Weights of a small GPT-style language model, trained from scratch on English Wikipedia.
Architecture: untied embeddings, shifted keys, exclusive self-attention, normalized values, value embeddings, an embedding shortcut, skips across layers.
Training: 617M tokens, 9418 steps.
Each number is 128 + 24 x the weight over its row's rms, rounded and kept within 0 to 255. Layers, rows and columns count from 0. Numbers have three digits each. The size before them is the row's rms in percent of the matrix's.

# layer 5 MLP up, 1024x256, rms 0.074, rows 718-789, columns 64-127
098:144158147111145105140091108066111136110112141147171123133149119135158170115114134149164097107141175136124121176101156115144116125162141139107157128149131106176109106128158143096135124103162111
097:139150100114102120100134100081120153149092104156134121169135096137151059115113094100111143151118127137173158126131133146128127103124104139105133093160162132133128106119148127146148150113117139
105:147151126110115176123139146131144156100121095107151126107112154129129164174162133138114169152116187121166141116169115106135084101118149097116086106126075107133127135147146154155091154169143128
092:117113120162133131149133119112127103189088102077147141143167162141096100105188145157154159081139139085141158127125129135121165138173096142158104157186139118131127112078141144085135156142124135
098:078112114103085133119160143154153104125135171149124131141150119116142073157143123085110131088141112151115129140121142176169173087115150111150153140129104157130122143133126090111085134134107121
102:153119107151142138102122120106122138139120155121160091127096138104140110123129133085123102127177149126110138146115144100135113098131152115113126122142100085137145148132128137114128109128116184
100:157156122119135131165152112120133175107126085137131176096142122144158130091108137085113150176125110098109126144094082127125125089148121162094114124118170148148109151113094154116145124099118128
092:120143114088106123123116164144143138110104140089148212085124154112119160124065102113154107161153122144110141153168136164099141119142095121144113161060134119119120130105122131100099156131113096
095:141127132160103154133124106121114119087096123109125117137090195138133111150171140138127157139083110144139189144179128116135145115100085120105164105140090100123116141140144162131128154140141139
104:103144171145114077149152150100078144116126078098131098092102105120130130175134138151133137060156128087115131105117106124170140143138162138135148088118126140118129132163107138136162112095136142
102:154112144100137141118108127106104091115116130117128105114122103114141144156138118120184136153106105118148089101117131073141126119127140144145068105127154100147123082076189089116122160163130129
084:103098095129145129115126149116130154149154140129122151144127135119129135073152125156160138170136103167148156130135107124097131136146172165136126106143097152094128132109130142112136151143106100
103:155156133114126170117109141126102151165113138109145129090092148148177115130120072123170147119155140139123127114133153157153129131166118113121148177106127132158163145137127171130109121144161164
107:143107154089133111122129079136117163133184126109104146160098132176102148138148121059185148077177129145115104087134144117148090086103164132144123147114159138151127126140099158139141138164095130
103:136119144130135151131133133098137066122186102112129131118103118114126174147136137098112173145149117125108145114138133119109113149123114144185122133095107115084080125131104126131074107095116109
104:163157117134151141119125145149107165079138120158115089143131118129123106143132113135126125154146123090150097133089123093149124125125137158188133133145125125105117144157092131121094160151114126
100:137141118157157089135126159155144131126085112118126090121129145126104161128110148126140116098100077113166163158138167087115142085124150128123115063191204162100136119145151099133074136135114118
100:113137142111134172156096139125142141111103153138132147163128139098153152129106130182134123129122149166124124142123139141130113118126158131118160114102162107111131124095104109130117100098078118
099:162105125120139134184151141142134114112126113112131139137111083100137083099160081150125121095125116169142123107078122155120162113125119161116165103109122119101163129144129167138104147132118107
090:130161163125115145099152176138129150113074130163149118124111121133132137114148107142127164140151148129162117114178111141185135112147133121134093131144151157117130088166113120121137182132112146
090:167078154125149117106127064123116109154151102103132160107159095109124122126147135090114159076122179128144163156119156104137144118131164176107078124085153151138105135105176131150135135153127141
095:103119144138112142135136130078112071146116125113112139134158116112130118128128093139141138106144052125110113164088140107121143138074157108184135176112157136094097140107123147156164154131143135
103:126147091137130118115147124169172125141117112081090136119158131130127103067112131152135081106111127127143168124089156147095100143130081149169120172088110163127130117081153135144138114117114118
103:106136095120108166136160114139104091104127115142132096099152125132139135140091103100143134150126112153153126167125132136144106131136118154159114137137136107115101164131155138075123157108148128
104:152098098153126133118159144136176158161085116150148117146141155079106136140123115138134138097168167141137131097126154118129117122074118121120138164108105154095132136126113157161105112085133146
104:145085165157172145056125116137119162103102137122146103096122125154111107093148171153115125091133136163147124110156094128114104119138131153115166170135150109107109142145130147124118096127127133
099:124146160110139105091184152136098141111117095170110113126118139102125138124131096142186147129151145104113133113124103148098133152125132122120152098089174091128163175156153126080113154118094126
103:087161072145112114157083124124124094126110139100136132135101111164179109177156115170137130122151108126089119105104132106160115129114097143145100126144131137126101135140169100159153118142119120
109:125054076117162149145150144123161121125114155102079118102153134096153078087151099171067173155108113161143131165123111095112102083152077122111110119151108138146107104132127137131097109106125156
098:125174119145147145123128115089120119130131126133160132085092150152092075088118167166111163138131155162109104094120143152153132146105150153129167193133138142107069121067129140121154155136110122
102:109176122092123160116126133143151120108151093170096140089144165118108161114134131138162104158157161142147098113138103118119151137164095110119159107155114141118174125143115094097083133144107134
094:084117115118095132184092181114134129093134094130154108150150136110106107120124119129109167140135145123119087115110134085118127114155113155148147124064117119146127116113143115130126147116128087
112:096153097132096123153094153144096132083109166103116128119138120129148129157105134159096119145126061153126151143125136101128127121096154155129137136119092147126135108178090117136117070132154133
095:145122156130181160152139133131074145082095153094144140129101097157159161172120165128116130143158141116112154158112079145167098147143104088119116123095137120134147104163108134092143153142092081
098:137140148152107131158158101148128129134145113129125145170113124144119076093156096124138088111085102135073141146153159151117147164133124175157126126102122147120127129087119119116117093115120129
096:069099115140119115157135095116105158132154155154096154141132120118100133125111096096135089112130125114169159141112102114107179103136138135099170151115120087112125120092126136093113172095145140
103:133153107108127094123151161093112132137145146130108137120142172129172136147130136096099153143113177128131166166123105118096144165142096068154169131142168086127123155083150145124140125131105162
100:125145119110130172096148128147125136136198124138130137103105064099141134125119115120143139154113114164069101149131109173141161116103115139115095139086129143151165146136120123112138126117121133
106:144157143117191135128148114150113163125139170119132120114175087166164136091125157092104153163132104172117094098099134153100127123114122095107147108141116175123127162087133148122131128163125155
092:100120121128124132080109100115122106076087142147083158117131102134089129130141111161134120114139118113134128138089167128128125128096105102140156123128106117109086142112073098093150139110151119
102:160130180137123079125094120092113113129117109133166129157166142108139113108138135116102145125154131135161135118054162124121120149152144128147129140133105059128128129119114142093140115164085135
105:131146104107148082127122087145121116131164126115126139073126091147123112098086098150104117118177148133122110126153085115173118103139154140099091159144144120153117135132156149164144107126115144
106:121058102120144134084125179168160140118121161108123088153124163128153144127104114101136134126110108066112166130125127140083140146131117142124163150139128127091144129117156083038116104145150102
107:188124133083166141137149116156150134123118120107128193128120112095134188170094104125120117151136143094116111120147127082136153142156074112180163154106136186119110142118103155123132139137066120
104:099134127094156102130106136183136165116099130130082161122133136170094145144110184163142154148054119125106093134173127137143135123129147135146120112140173086097159145159122155114129119113109142
100:122128167123114150134081121154137100116143142148139133137153139128123091109168171130107116142145115102101125109156120106119120099119163070144119134137125108113115113144098103125129141156103073
095:127076157055114120108169142137135119161155165132112113146134157076135155138177115147093119152115096120090134132104109164110102123189098109131132120155127149161156136158147128126146172150169123
104:147114130131140170119163118174108108136146170140140117101117131122148167150125099143130096136117139160170052122169155109107175135150142106131151137114155137123079142128143120176121059145144107
100:176126120123152113160128104147091128160115130092128125130116122141103115128149125180100129104151145145106145108089181153133165123163170129163128133119120148112155103139110137118105110123150143
128:140133121108130157135106123113151086101115108137089138138123144079133097109113147146154156096133103142094142153121063119142141139134131097136113125103181123155118101079121115143192143112100159
107:114099112115151115137126123138127106157070124124165139135174144112125097136152118170129148141125129139129099125075113170162138131120119139128129076187163149116145187092163130108118155050096136
094:182122139115147210116111152150133083123091136141129138090103139114165142096148115117117109134083122148096101111099134092116088124107121173106159107131087163134122131115153101107104092098130165
109:109121124149136142092130132109103136137108099124136110147137110131106116114123103133109087125136135143158114108130125089131126116152105127175124089170101155111129158150124110082110118109166153
101:121167106135085133123115161148087151138124073141096148124130107123109115146174103116118117095154121124092124099094118102140105127121106103176135138132141112119141144126119135129136132129138163
101:137151096129112144106083126164168113118169103112124183123109126142131134095143107112132139134095125115110143145141140094138157102151143155138067111142091105135178146148174182140111165131140125
102:128123104129158101112149156109141170151103158122130133108158136119161134122165149153130130156146112086108134133119130064131161136141073132157122129132095143148113103104149151150069186117099092
106:151149145117127132146160103124101097141113082123137136128175126115138099128118111135129152160167116148134145142065157116109132115155159171106121114092099141115094094139148130118089157124110120
108:125164142152135139159103119094122143111151115126127118096102134142083130128122120125181152157119137108152158173148153137114117154106163120107114141141077119138107134093118149109110104111086162
099:176117121145124111108086149122137180134120105090135159162117091118163109136117147059123124153097144139100111101111120142163129149140163110148120117138106145106155100120144097097112112116116080
100:113159107095157132135134171113146108158134167108111150150127171129108146094163125138107104093138132148105152145167153068127092134099127144105172114115058107129128112091133117106105133137124084
093:131088119103123132128130113090140133100136078164132138101121149078067125183097122133162176128125154158096134126127122104130138131183110181117096132104125118101164106107134158102122149157114109
099:145101119097093136089144097183127193127106109119089102148133126131110150149131135150090128122150125124125110138118105118118146122160151091125136147137109160085112109155070079166108128113115143
101:105141166105131106078146108166123142135105125125121194117098211178145105140111137122138119196157159115145178116111086155118108102142142102090136163124121133145153121112092156115167122130122081
103:090169139142125103144141142090097087130106124066114142140142122105074137071151120096151157135094154117114184149166155115140180087124153160140113156121133119094144080104131113101137175126146128
100:099144149116138130126120131087141130103110122111146135128128107154153097118191200146138109129131124124128125132173170133137158105139085145149115123152158068138134130077129143089105121156139142
089:149161108138128110109115156130136087113139163133125123125163129123145122177095150138098133149121164091148114158120124102154087120135080124124141108131138152154117157098135109122168088119108149
100:115128138122128162139155150095096131145164123131111102146115139078152121141130083148159140133104117168154126127152104123131133128155121175120157118143118107108170097146099135120163105199149155
099:101111150092093068136117122122152108179093123144116143075124114121117120088141141104084127110141131113120136094154137147129120134106139132096135134132098140149098123124144113098111150161154112
099:130076146138150109138148153137118100117091091116135165169148131145132140138162128155058126126132148153146149135131165128111063120106148139115077151099134106153102153155126122139126113151132107
094:161088130136155130105114134127151148144095135092119098163124160080127124110161145114097135127129145111115103155110092155132116099119138105124143119113164140150120131111149150111158111102113123
101:123088118116140127151172136152183143139112152162159153113115142099102171115119093133149122160087131112141114151150165141112117134103157093111116156159151136126137086132162126123116110126151158
101:099133113151140118155127120092129105141097144175062117125116111142123156147135115076095114144101136153154131160135127172090137110131091132111100157127125130135142122134139122169142132087097127
# layer 5 MLP down (transposed), 1024x256, rms 0.0682, rows 718-788, columns 64-127
098:114113141144119142143157115154113141126117119152135101115146124152103108141157097129104152159153098118188112118140102163092127125121092114119140098154125099114137167137151100145102090146166101
102:125125129127099125145129060142102150154102142161084165072104087092135110093133090109127145116144152164158161150114157056132142122095116132103165132138167161104106121095127093153127139154122128
105:140101114127142156147126116123105096105149109125131132095133089105167139117118114168135181136144127107142089171155097125102130128152098120124125112095129181162121145139148102099112063120127124
093:164151148142139122086116140140145107160152097096162119132105149138120133159146171090169166127138133080126111136086110098137150150117141139133153156090150110166149149137188077093132135126123160
106:128087084114141131141162129088130114134139161136126139129129098152085146153109060144155152119144161107099107134105126144140097140154093088103120130142130127130093144136112100141145138155098083
097:122100146142068102071121126104170140109163117126161063119081085140106081149124089113140168100117128105175118136180109111110100151118135163104104142110128115110134161099116109143143140128127113
099:114128139122134108119158092104152136150101130143131124113117137117132148071111102095140118139143138091140178147096133138102062094122118164095117124121118122122157144134166124149146137063160094
099:131110063145158118123134117142147157146163146164127143158092141125123151106106120100112140098117149102165102122108118169108119141113112141132116162084111098114105132118165050145117102138153118
096:103125114151122192130146169115113151181140144135152116107146140124138152177120105162117116122104115132128125120138123105154083122138095162127181108136105130114121180123154086139135133118137166
106:147110155088150133105099131083123151155112121122150126094169117193143132086127098134162155150122141171082121134156120130163089147097132075156120096138164130130149120109088131087145156089120180
101:078125152137158160130127149137121186147200125141135136119138089137145127125104105137177145146129109130119142100121129123125139115152137150152124157106141136127110103116194149111120084124146127
108:119118089124084129161140125142100136127100108114107146119154132137145127088114087131170109139120128117098113120154152112104129147163113141164154134133140162113150166141146115176137133135152144
100:104150110150117161139148084161146113132091087110171101161120119155116154127104154111111117124125181115133152173122140097119122169118169122106138139115141106131113149123091142123094157177138109
105:093150137078144112115125114116168132132138114096087165127137100159147083183115118125152141120127168122105084113145198115151134124150136112152154164111169146129120143116132137155114157130122110
101:123139094139146136123115154131115135109136139122107119123124115184162122127120165139199085111139145144085105117127116135109108130152132125098117111133142096171091115191111119127123066128127130
099:163143149156145104143095147173129117116139121129106150140113161069120110161106147141127086130143145125133143137110163112135133115175152180174123132110132099101127126126125101138128102095113101
105:073145163085134080115121091129146118093156132129100101139151112118125148150155109147181112103108126138141110159137083103131111159140172141117116134142124092111137138117135108072137131084145130
093:131149145158127088065122093152131179131163158137123123138110124145153135088104134114125100076183119143166124110141116124165122126126140132100137118112093145109098149102150137148102159104196124
096:149153152135140134131123128141084125174116133118127135117132130172115139114099124135063107159117108179110119159143087095145165165133101144136137125122136161141140110167136160186151114139105092
093:140115130136145118091146112151124147119171107119078169113173122166154116129094133114120126121109124151165095142104169115118166151157135127142129117119104136100130172108158140173131128107126092
096:124130148165127150137092145164153145142128170122163108154138097168096139102117153133154132132092123101114123116102148138168136136165127098134185091082124116172125115126121139135096150114122146
096:115119134129126119088105179120124099121116065111170164120128125084121104108099122157162122148113126120142150135137127191116107107164138131125127123132138116120147133161142113093112062108122102
099:114122161156118130098116131123124118143094141108146144120152098130164105128123128117167139137130122098132150117164145126149065159102161116111123111137124087150132160117085152082113147143120120
105:159135185143136122151149106106123129153136117128160101146124108098095139129142130104112113139141149124122165134147142091100116154137127102112159114116110091140147157111075127146121108154162120
106:146114116152103094131137111146105121133085146116152125133116137107155142133121120094088161108133125118077120120164107125124155101115088122144145130139128119102096165108130124151090088125108128
100:103120116131112120123150112138110121099113102120120117112114126106116130150151167135125149147110160120119155117090074152124141089165145136150130121152154122114104113126137121115117123122123123
096:162096141117137134157106075132109141125089123117128133140145152115157138131118122134142090124154103131152115113119122120114142125101113179149154121130102116140151127164136175151174161127125127
102:117149112208108145146094120122110125133118116129095080159109147144113112128127083157053149127129133141109163151136102135121080108118135133164136120126114134103181138110138133146128097131119095
107:185110126139107138118114112124083147111126142121140116134096119156167198113135159065170131148152080127165116109142125131175144102129137155117135137111121101080146116090142137104110147150148071
096:087154155122112128062115134146138139159173141109148106121092144163131123102161122147116149104129090143104129139157133072113148088161084106184146155135129131136143130134137153154135128164080120
101:132123131126099105133158129149171150095112127120104138130162115139115095123099131120099102159147159127142121124140155121123150146125152154136129144087066137131113129140093188136143151160154092
097:112092125090091127159133172150141135126207149139132111151101129133119136123168177157116108127131076135122109137125123114149123145147125153130109123120142098155144138089102171134097118137129089
105:126099149163034104102094135128137136142134131112145128114158125144106137106113149134131126117110112133110143119102140135092147137117127122161104121143119151146183135156146132122121104156134126
097:092103155120117121148117149105157135144162115148107159131129173158149056119126127148134089109145095142085124137149096117123120114156106143130113117115136135118104090138105114102149131129121143
096:107107093100115135153102136139146149156124176103165117164144112147113117111142133154078156105107117132156128159143127061149152165118174144162116135145108134093103151085121159103118134154130123
099:158141146130099124130138135155089112126175124144170123105141139087153127106146123140097120107120145127141115119120181140113133109139095107151163110185141117094102125181094110124133106132135141
101:136146084138106127178128144131154095144112158109123131099134126131120102184100120138113111104143134145105141121152131159133099144143115154090112106158191120147126092129125106143145144111167104
107:144071148103178070130131098161155125130139108170137080137142153139124166148113151116158128113124118145132141127111120125062146119118105185142165127139101151145136141118130150112098117181126149
102:145110157122111140152122091105131207193106131126147093124171097107140123130098137108107169151155109115129118153142149130100119120121153110081079128157112117121110107148131151131151074155110118
093:094112100126123140113100152157124110145127089114111108147160133160121141123101185136106142107119135156137137137106129083128133112116144128157152112132103118130141151117121114124185162106119103
097:145117104140094135112086116144148097122147154124124148091149103141122179122141135106100123094114172114121141184099127132169111135130128138156070148121126143141129145104058137126128111165128121
101:159111103145161133124128115117118104132122099076140117146126075128115125111113153120121102135138154122137128167105102117168127106128177135163163134110162120181119085127150161132086122129137153
100:159103112133133103172134146110100131092148116171128162133142103110124126143122108147144091106146121123093122142145088114124158146130141156141129096151150133105076119109106137092134120141118138
101:105132142110127090137123075113173127153148097136161167176150115160125138165161116129088124172120138107121135114127113106154112152115137117113131108104144112126135152111159136133152173117143139
102:126119125097169120125155128138124128088144125129078177108110122166094140116147147148119124123106136110101154163111073099129148092118108086133112122135166085095133095121129108155130145130090124
097:160069158113161149175097127103125145128139177140098108161123165150150096116187143115132121122133137108098131158138113140185135174147136174130156124094160101101152108108158109096138158146105105
099:138112108161130124138168142132121116139130145144111155131121116111113126098139138151095148122145135150094130105081150096136145135141147123141094144083107122121106162184150136156112165144135112
098:122140113114147122116149137125140073154146142098131129123129111079150141101131126160145131098129192139125085137103126130139121112125094149162101097152119093105102149103130160131130081107077127
104:117107119157110159108145111139098113158134129082110153122115158104114160089083116092098159161118132132143140090140124136082153135146153166106136104134162118107162115119163125132169130147071105
117:125091123075124116102134172123125077144128105137130115070166059130106116098143132133091124179069151134131141132089122129145111123146114118098113129116186149096137116124141099154126143146103159
100:118117154120127141122104083139155118139102126104178118172130110126100090099136148087099115119107143126169143113095125129098145110113087161083145120090129143099144095120059140141080119117156116
099:128155145091104115121089143170088113145132135174139147076139116147154140133125078107170122109143140127089195180112137149112107174117122126112139100149092130112094138154131136137134145110129120
117:092140117148100132081102128093115113160169082086142130135171142102092148149141107142152127161127109111135114136128120131133141088163165110107154114135126096130132111127129125100132095144128145
101:139133087133134170129115133146072116137103153107116140156134169084171104091109104141138110148143141152132102161133091136106159124125124114135113123151128150136134132154126107147176144102132122
099:116108159145116120119112128098099118125101114131112135088127138093152074146149121135144135126132100138173148147148105160139124175119099161103132085138109118123119099105077112129161114121086136
096:126103128168152113145082102157136120136150129173156133114107110115127096106108110110142091101161111162093138127094150163123084127125106124093120100142140115126129152148113128149145132125134170
104:162117145126104135114107133155121090136103128088132134180115128155120115132094133079118102158198134143072150106130110132128179135124137146113177162151138083165143138099115104140136108120113127
110:135135123155158149123128148145107130141144118089129157111172133126131077171125153143127141176108146097141140117157111149129146117137099134070087148121101112129117133140140165085121142116107099
102:133137132092140103133119108147096102118151137147127182090157107147111108112091106125131129144166136120120104128088148094154121130130133148123124103127115133145146142109101127123117101196121147
097:119118159140141107170144175158134131128139135158118141201156134149117152125155186111117092139130057169072095138119140135118152152169144180153134102118107080142143083127114112127146110139130106
098:131159139149140095129131105126106132112124153124116099131106135113086196113147154149118120122090122085069147163162158134131142151150094115177128127156141065138108139147144134113108130105110129
104:161164152149106114155107118117124160166135109123102112150139107110125135119141118126094148158182127119108165113156111103156115111151120116150117125047102128146160140114141153166102192114118142
106:132133171150145116147143127187127122172127173114131134145074141132147098131116144105216118116122144142130099150145112144105169118109143150120145128125128105140073125110138178167101115162121078
102:111171141141116137147172130094132096138147225093141142137142142136128152105118120122146170105141148164147163126155123141106136148146158162152120140165134168094092137104153149140110127150094159
096:083124142152133184104162135142098113189081154164112113114087156135148149108152161121100133117109140123109147104083101072136144121138073124109130172138140124108147123114129099114153115100116102
096:118099126132130159112114163128128094131096168180101138137120097147156140149125167098134152090122133118189131157134128140118200165107109118119107086150128112132177110129118156163126126106137133
105:158109122117127110179137086169107120134155133151115118122115139128112142163112142155105103115137158165118154137129127126128074136127130177164122172151148107123148075091100166120129144152139185
093:188120114129156107163167081093094111124094145142160141135173120128160164129137151158118118115106136099089134132143142126137113134135151075096138129148106132151092104144174181076087154117142157
102:111111084122118105141107114124129162136101115115092157090104141113104164110125166117162147127114151145149148114144123133118109093132164123141093167111094116141135173128091142122107108124117162
102:134133093127153176101096118147127110148118155149127144128127117106097136116132147161095107131120111106133108144120099154149134134130173141128147115083148139118110133155087107181146104122144128
099:140135105146141151154130122111120108079135115130174137097105146114127103176140100108091114134129107115112130115100115121164124110111135093123132130090147125169134112125109156160171172113124144
# layer 5 MLP gate, 1024x256, rms 0.0687, rows 719-789, columns 64-127
091:169101157139119139153142156154143154133129138123119135071148148142111151125141128099109091124184119136084054139136134102127144128161096095150129126104127094135143167119124105118131144074152144
103:137070152108132100130124115130127147152178126120124111151156108117109127134156181155144133084164118112067137153156113134111111088107130131110116126098124105130061115116121133163096110141126132
092:117120174143122124103137133122130072115102102124102093113124110155108144128175147126143143147107148124137145134114126132155119158077124154098142139102153120145101131140131141099123161161138099
102:124106118134147147132168152112131110120157149156129121165115081138179159165161109140123159117143148125107114146147122151148148151113113107056141108152135112127091126108105093137131163123153119
107:123115127163117165134159109080145141154130135164147115132092144116167094089136163098165097124137120108125137123125081133142116100118118127121117119106111139115156152100115108134161101120100150
095:116139138152148141135147095116087123164093116123118082102109139086110183154133080142103093114169116134133146099148100140148133093139096156137133148141161139097116147087132147132126093123138119
101:107128106068112117144106109142153164151122150134131128149116128160138121111128145120148134095134128099113087122115103137155173108135149143102112119100131153112146147085107124135088116099125114
089:142132108123161150160099087142125149117071133142108147140135153121143157156123185112135081136103134117130156144116127127136150108141115135113105135134139124112143142107115127095120134168137127
107:082134150148111136145161167106136124146170116107107111138083168085159110126128150147152121094166129094089144142125102126106147122108115153138206126153150150119144144098140127151120124090072104
095:142125148140152116110179131128121111093156131129130122125092105125147152101114106147132168142103152113120114156116093127140177087107148099091160169118160141109135119121124161110109095108143152
098:117103113143128121113098145112147147124136080130135170124134123117147130122136174134135098161099128128088161092170161130088166128140120131118075089118101116143169109102097141112142120136141123
100:126161129109085098119111125170131133155080139195135130145120114102092150141137134114162125127124128143103108162119120107133132174132147166145118131092102101130121122086105150141180118117120101
110:099141089183075162134140127113144118123139085109129104150125112120158128144089117123160139138154130151105132136155122088111138130206161095096125103116093119120084144134171106145120137131119109
103:157146127158164108095122105117147165129177119139156100164107159093157099121140153135158106137125053171133093087100146163114119156091138105099122148114136135138078114130169132140098139115132142
100:137153127153126111133168140059113114142152050096128137114114077154123146089145130156124128143146167162106146114141132106135124146174119148103134115144131129163084113174126091103086126074147103
107:165139155101083136125117122123139112111123096137123120136157142094104171107150112096152126108139123087125112143161112118074180113128169113138132135177136128136143099153111114138168153134104124
097:126175133107146114131143118103102112095135134127138102182107122129165161137128126172115160103154114152126174104142111124166112085140090137119125102115147088144122144159086086168130146081119164
102:120152127126064125119140116134100136119143124131086134167161137117096134165107149138150113115129119122115138135110075132116113124100141126120142142116106136132124123138100158143144152170133126
093:148119109121159109142110135094076131100129129089127112171106126112115115133116128102146099128130183112119140140148147157127167120119112127163111107094149180154147153075128096115160084121167123
095:161153132147109121097139101132156133088128133123070170122121118145107112172119168133147116111151138141136143106099158164132148111154152137207091120126101126149118130113127099109174078129131136
091:138130121165149077139193124128146110146111122143117130150113136105148168131127066118123113100083076161077115144168109151135122130118085114123143157189139085091122106126159117139156100153160125
099:091134118155104086076143110161174158117128097080114134183112095184109158151122152136133152156122144110144152114137126158124153133099134107164114143128147118110124127127177156094155114138126206
101:152107113109096104122142111111138079182126107140143114205119115134137139104107158165128153145106155128113130159144138122123151156163134107137134088155098118142131157130171126108153136140088136
110:119155096078088118146140129158154143173121136124127128150091139125085118102171126147158107153092147148124135117095135101120109137157145149092130124135107099140122109137140082097091142135140117
097:101096069117140121109126120128131107184106145130170124120131126084118099113111135150131105161126118117106113133132149117083129149145113148100118108105118118101177165152111154139086131149137142
102:134135135113161122133111095161138104155093077151145101152194129105167132097080178142129131182113162143101157143096097109161095106161125129125132122128122170127148161104127098117131129109125144
103:122144103162101131139176116149131154126106148157139119170115158152104119111145123133158120117149145120118155105108144117151140094106186102145125124079110167132116120150134157126129083147142176
107:125112118120111091104114087117138140117150141109143144140116100139122150136119100131084108134135141101118178161146119075163151132093128099121107134111094122160104112143107136125167115103123133
097:134113129133110094085108148103134139111134107126123130105117109173120111107175114185133148103141177103105143133103103110133125144142145133107126162153145164122127153155093133073112139144114118
098:116112137106138081148126153134140121119108083166089159139111127158146108112125121141132132118137106128088107138140081142148097155114156130087197114124094127118131106096110143130090104149117121
091:116113203107155149103139117133134131117082165115108161099140116093098173142094067129143132141157140104110120093122124148129117113094151158144098168105165152165127131103146076103174159106132161
104:109164115155074111136137113149145090126119179140115099129151116139120139106080149112156119109110096127127158139113144141137124148123123129154108121151165170105159092112112112134152160129126151
102:144115084112148122148125110142057165144085118096138089141145114125109096109062146091127144125159151181096152124143127162130159109152142108118155111125152158138141156154156087160088119128098179
101:097140108165130144151145150129104149115171107145128125139122136106119104160153100135154139159113124111124144120102100149055135127128124117106149088140102113148093105122088109145131126163126131
100:124108115109164131132113117164104162144122097122116188089158111110129121118152138101139098154115115115111151123110130088126123112122092108156066126139175123123152121129102090126143136097156138
103:138090096163115132114170128132168088124109131139071129152148093151131128122164114141137114109105131172121107146103126181113109119132124172114167128117116113111110095143155132134118105157125097
103:148131140085113108135132162162097151143159128119089144119139090110118165095135117111116132118112120137143135116112099172129119116139110117148087133106129159133126116092093117128162127131114166
097:146101130135095145152126087109114139124119112112100145135171118120121160081151137082088130153161131119124137134131191143095077144136095139117120101120115121091143153140122122105156125125154154
093:126105121133129101128140138160114128128111127106123143184120130150138187125099110136134159109125087123120123129133145096148157167134121153156127111126142142132098161156108160094171142144135117
101:126155130141093087118087078155151162103124148150149130115164130114094167128154119105132118149088136155132124110116139172096141153113112109123139107128121080110123146109118136101122127124136098
107:135134158105152109153116143111158148183150197149129116114173124107147105122085136111144136143142141197131155166090100146099093132169116125113170179094120138163123148071128086117102122110119131
104:143157142144125161168133094134130121112091119141129159135135137137158120107167175129133135129109136127107117115120143111151119123147133163125113172131146063114132086147116140127135121091073154
107:169083119091139083071108134139144162102134096079126141111139168138073143137141100152149116120149082139126131072139172116114113098184114129157136134146158115141165131133126123120061110090114162
101:128130099143113146097139086113134158149134138093176112127123114128144153152136133093118148119173153128167110131107126120097104131153138128123098168149132134132098085116171126089116133132140139
101:131140085135136109124144126151138152115084137090119131155074158145105099122129093166111120170133101108106120124141141106150128158180120135146143129105122107158116131095126160100126137100130168
104:101111161117091093114118103088134144141077134136134163110154134127125165144148111089142130120121117100116100131142138139153108090157127093113119109075155154097104113134074132134122113142189139
105:135113077153144159123179114132108102092154176135154139132147123122100114135135106129134120149135185119172105099161136096162135152117113133128098094120165151154096114151120138146144115114102101
101:134159110076156117171147125127151080130160099174144109164138069117139147129120133102157132120131145128140126127123082139139111150147102178097149133091121095099117140142103171133135122129124121
098:104097105102175125157159108140106136123125140134161090167108118166077142107139148135130112129144124135135148132170108120144115154133078057115111118152113121131107125087163081109105140130125115
111:164113143126138119138115124131178107119091115086107149181100138131147149102097133158117132107102093125170172140152125116125197123121094159112098151152128098130124109118106127101163085108147171
101:176129107131157106113120101123137127123116151159139133090125153139105079117085139108173120123098127093106170153129129111084091124144067133139108085169136088129135142111110129116138121099114130
111:162110113139174122132139081120135140140138105080181115129087103132095099122116127125143105093118143126179115107127141101135133104128077101127133107162117149110146150112091143152101154140159105
106:158166137179111126161135085148117106148123122110071102125170110155131147065163141136175126163118135123168146157109110145104090128122132132128093154088078138120090135101096138111138127133080104
103:114130118130097118160131116139104146157116203088109138121081143133097144092153129130134097174163152156121119094140121159135110124115130088148106145115144162075159168071185134175188125158142138
097:102114137118155111102115104148121163130122122103094153140116144104131124116100133120149186092132126093103123136095123147095155158142184119087122102135121133099066121130129151135131108137135124
102:101125140160077121101136133105103105136142123102123143172104135129084140146157105142166081151143107104111088161131137140105135124119156168137174126097109141128120123113125155149105089144166103
104:125110149110120132144113092137131107125127143121120088119127120173151131136138136178157132120109149059120089109102100088186084123147098143126156106126091153142113138141151126149094141150140125
101:172108122169181099156145078107089113104125134105109106107149106144086105102108155118135122140139145137126121123168172135086136144152122126136116077097102146097158166165125126151141133117130117
099:097100159094112128121089184156119104150117089126109121100106129131156110166140112140166141101124162126159148132121157087102116095153131121152134155105160119139110144134116131146114120078164169
102:106135146135134155133139097095141113152174097114117106124138105140108116146117125105118154118149139152105078151148151156129119098095108128124129102117148117128084143142147126085123145128179141
102:134136132114105105132124125125130118109119128125109143148096152153122164159122114137131112119083138165166088097112116127127108121144173162141089151121115157122092128165127138171113150121186156
106:111115167122122115140091114137144159108126149116097120164063110125138104105135134128162160108144120103099103153129106146067184179119138109138096100137103087125138144143074133178126116130102091
107:118128091138101167106154134173158123104122137165149100158106153115136159161153081170135186081206057119175179113076099141151111090146113159109153134120139102132179110112130111114116141128135117
095:093125075161111157133107131123117181078120116080112112145109112136148121101092127120179160143106133151131127179119141113124127139109115136134109091147156183171151131138107105141128129156117133
087:112058176163163144160134171106096098135135105134132092144151104199170110143126142080073131106087151096107110109130129148121111089107090100130094144144147132129159107140136092141133154173120120
100:121090145113174111127146135113104116113136163119152114108109163109148146134166131159141159093114126128128102162108181112135138158160115123163109087161114156131128123154131126065132113129118123
097:178156155105129116133161144120123106145160115097157104150130127109157134119127135153159134138112143083143147087137131153112112119134161149117097108122119095138167157163119116134113098103119132
105:132101160121160134140137118133139115118108142125117115138121117128104126111135110119122123093170126165119143137105135118121103123117143114092129114101148153086137125118143192136161153150128161
096:126131151120179100154139101140115120102115139164137164140138133174146171124147107113160148141114148107104092085120157099144134094144094142145168153132122136129139127123118129133160144145095137
100:138152122126086117099128144158162130143123119072093134140137126165109103128165116125119154147162163117125095119147135127106129151154147187126117123159146069063096137141111167147114124114172130
098:093108146144145105113146129135148117129147147098114101152140136105155125129141140140131110155108141157108181130179123194104124124128115161089083140096136121151152129137112096131104161135121157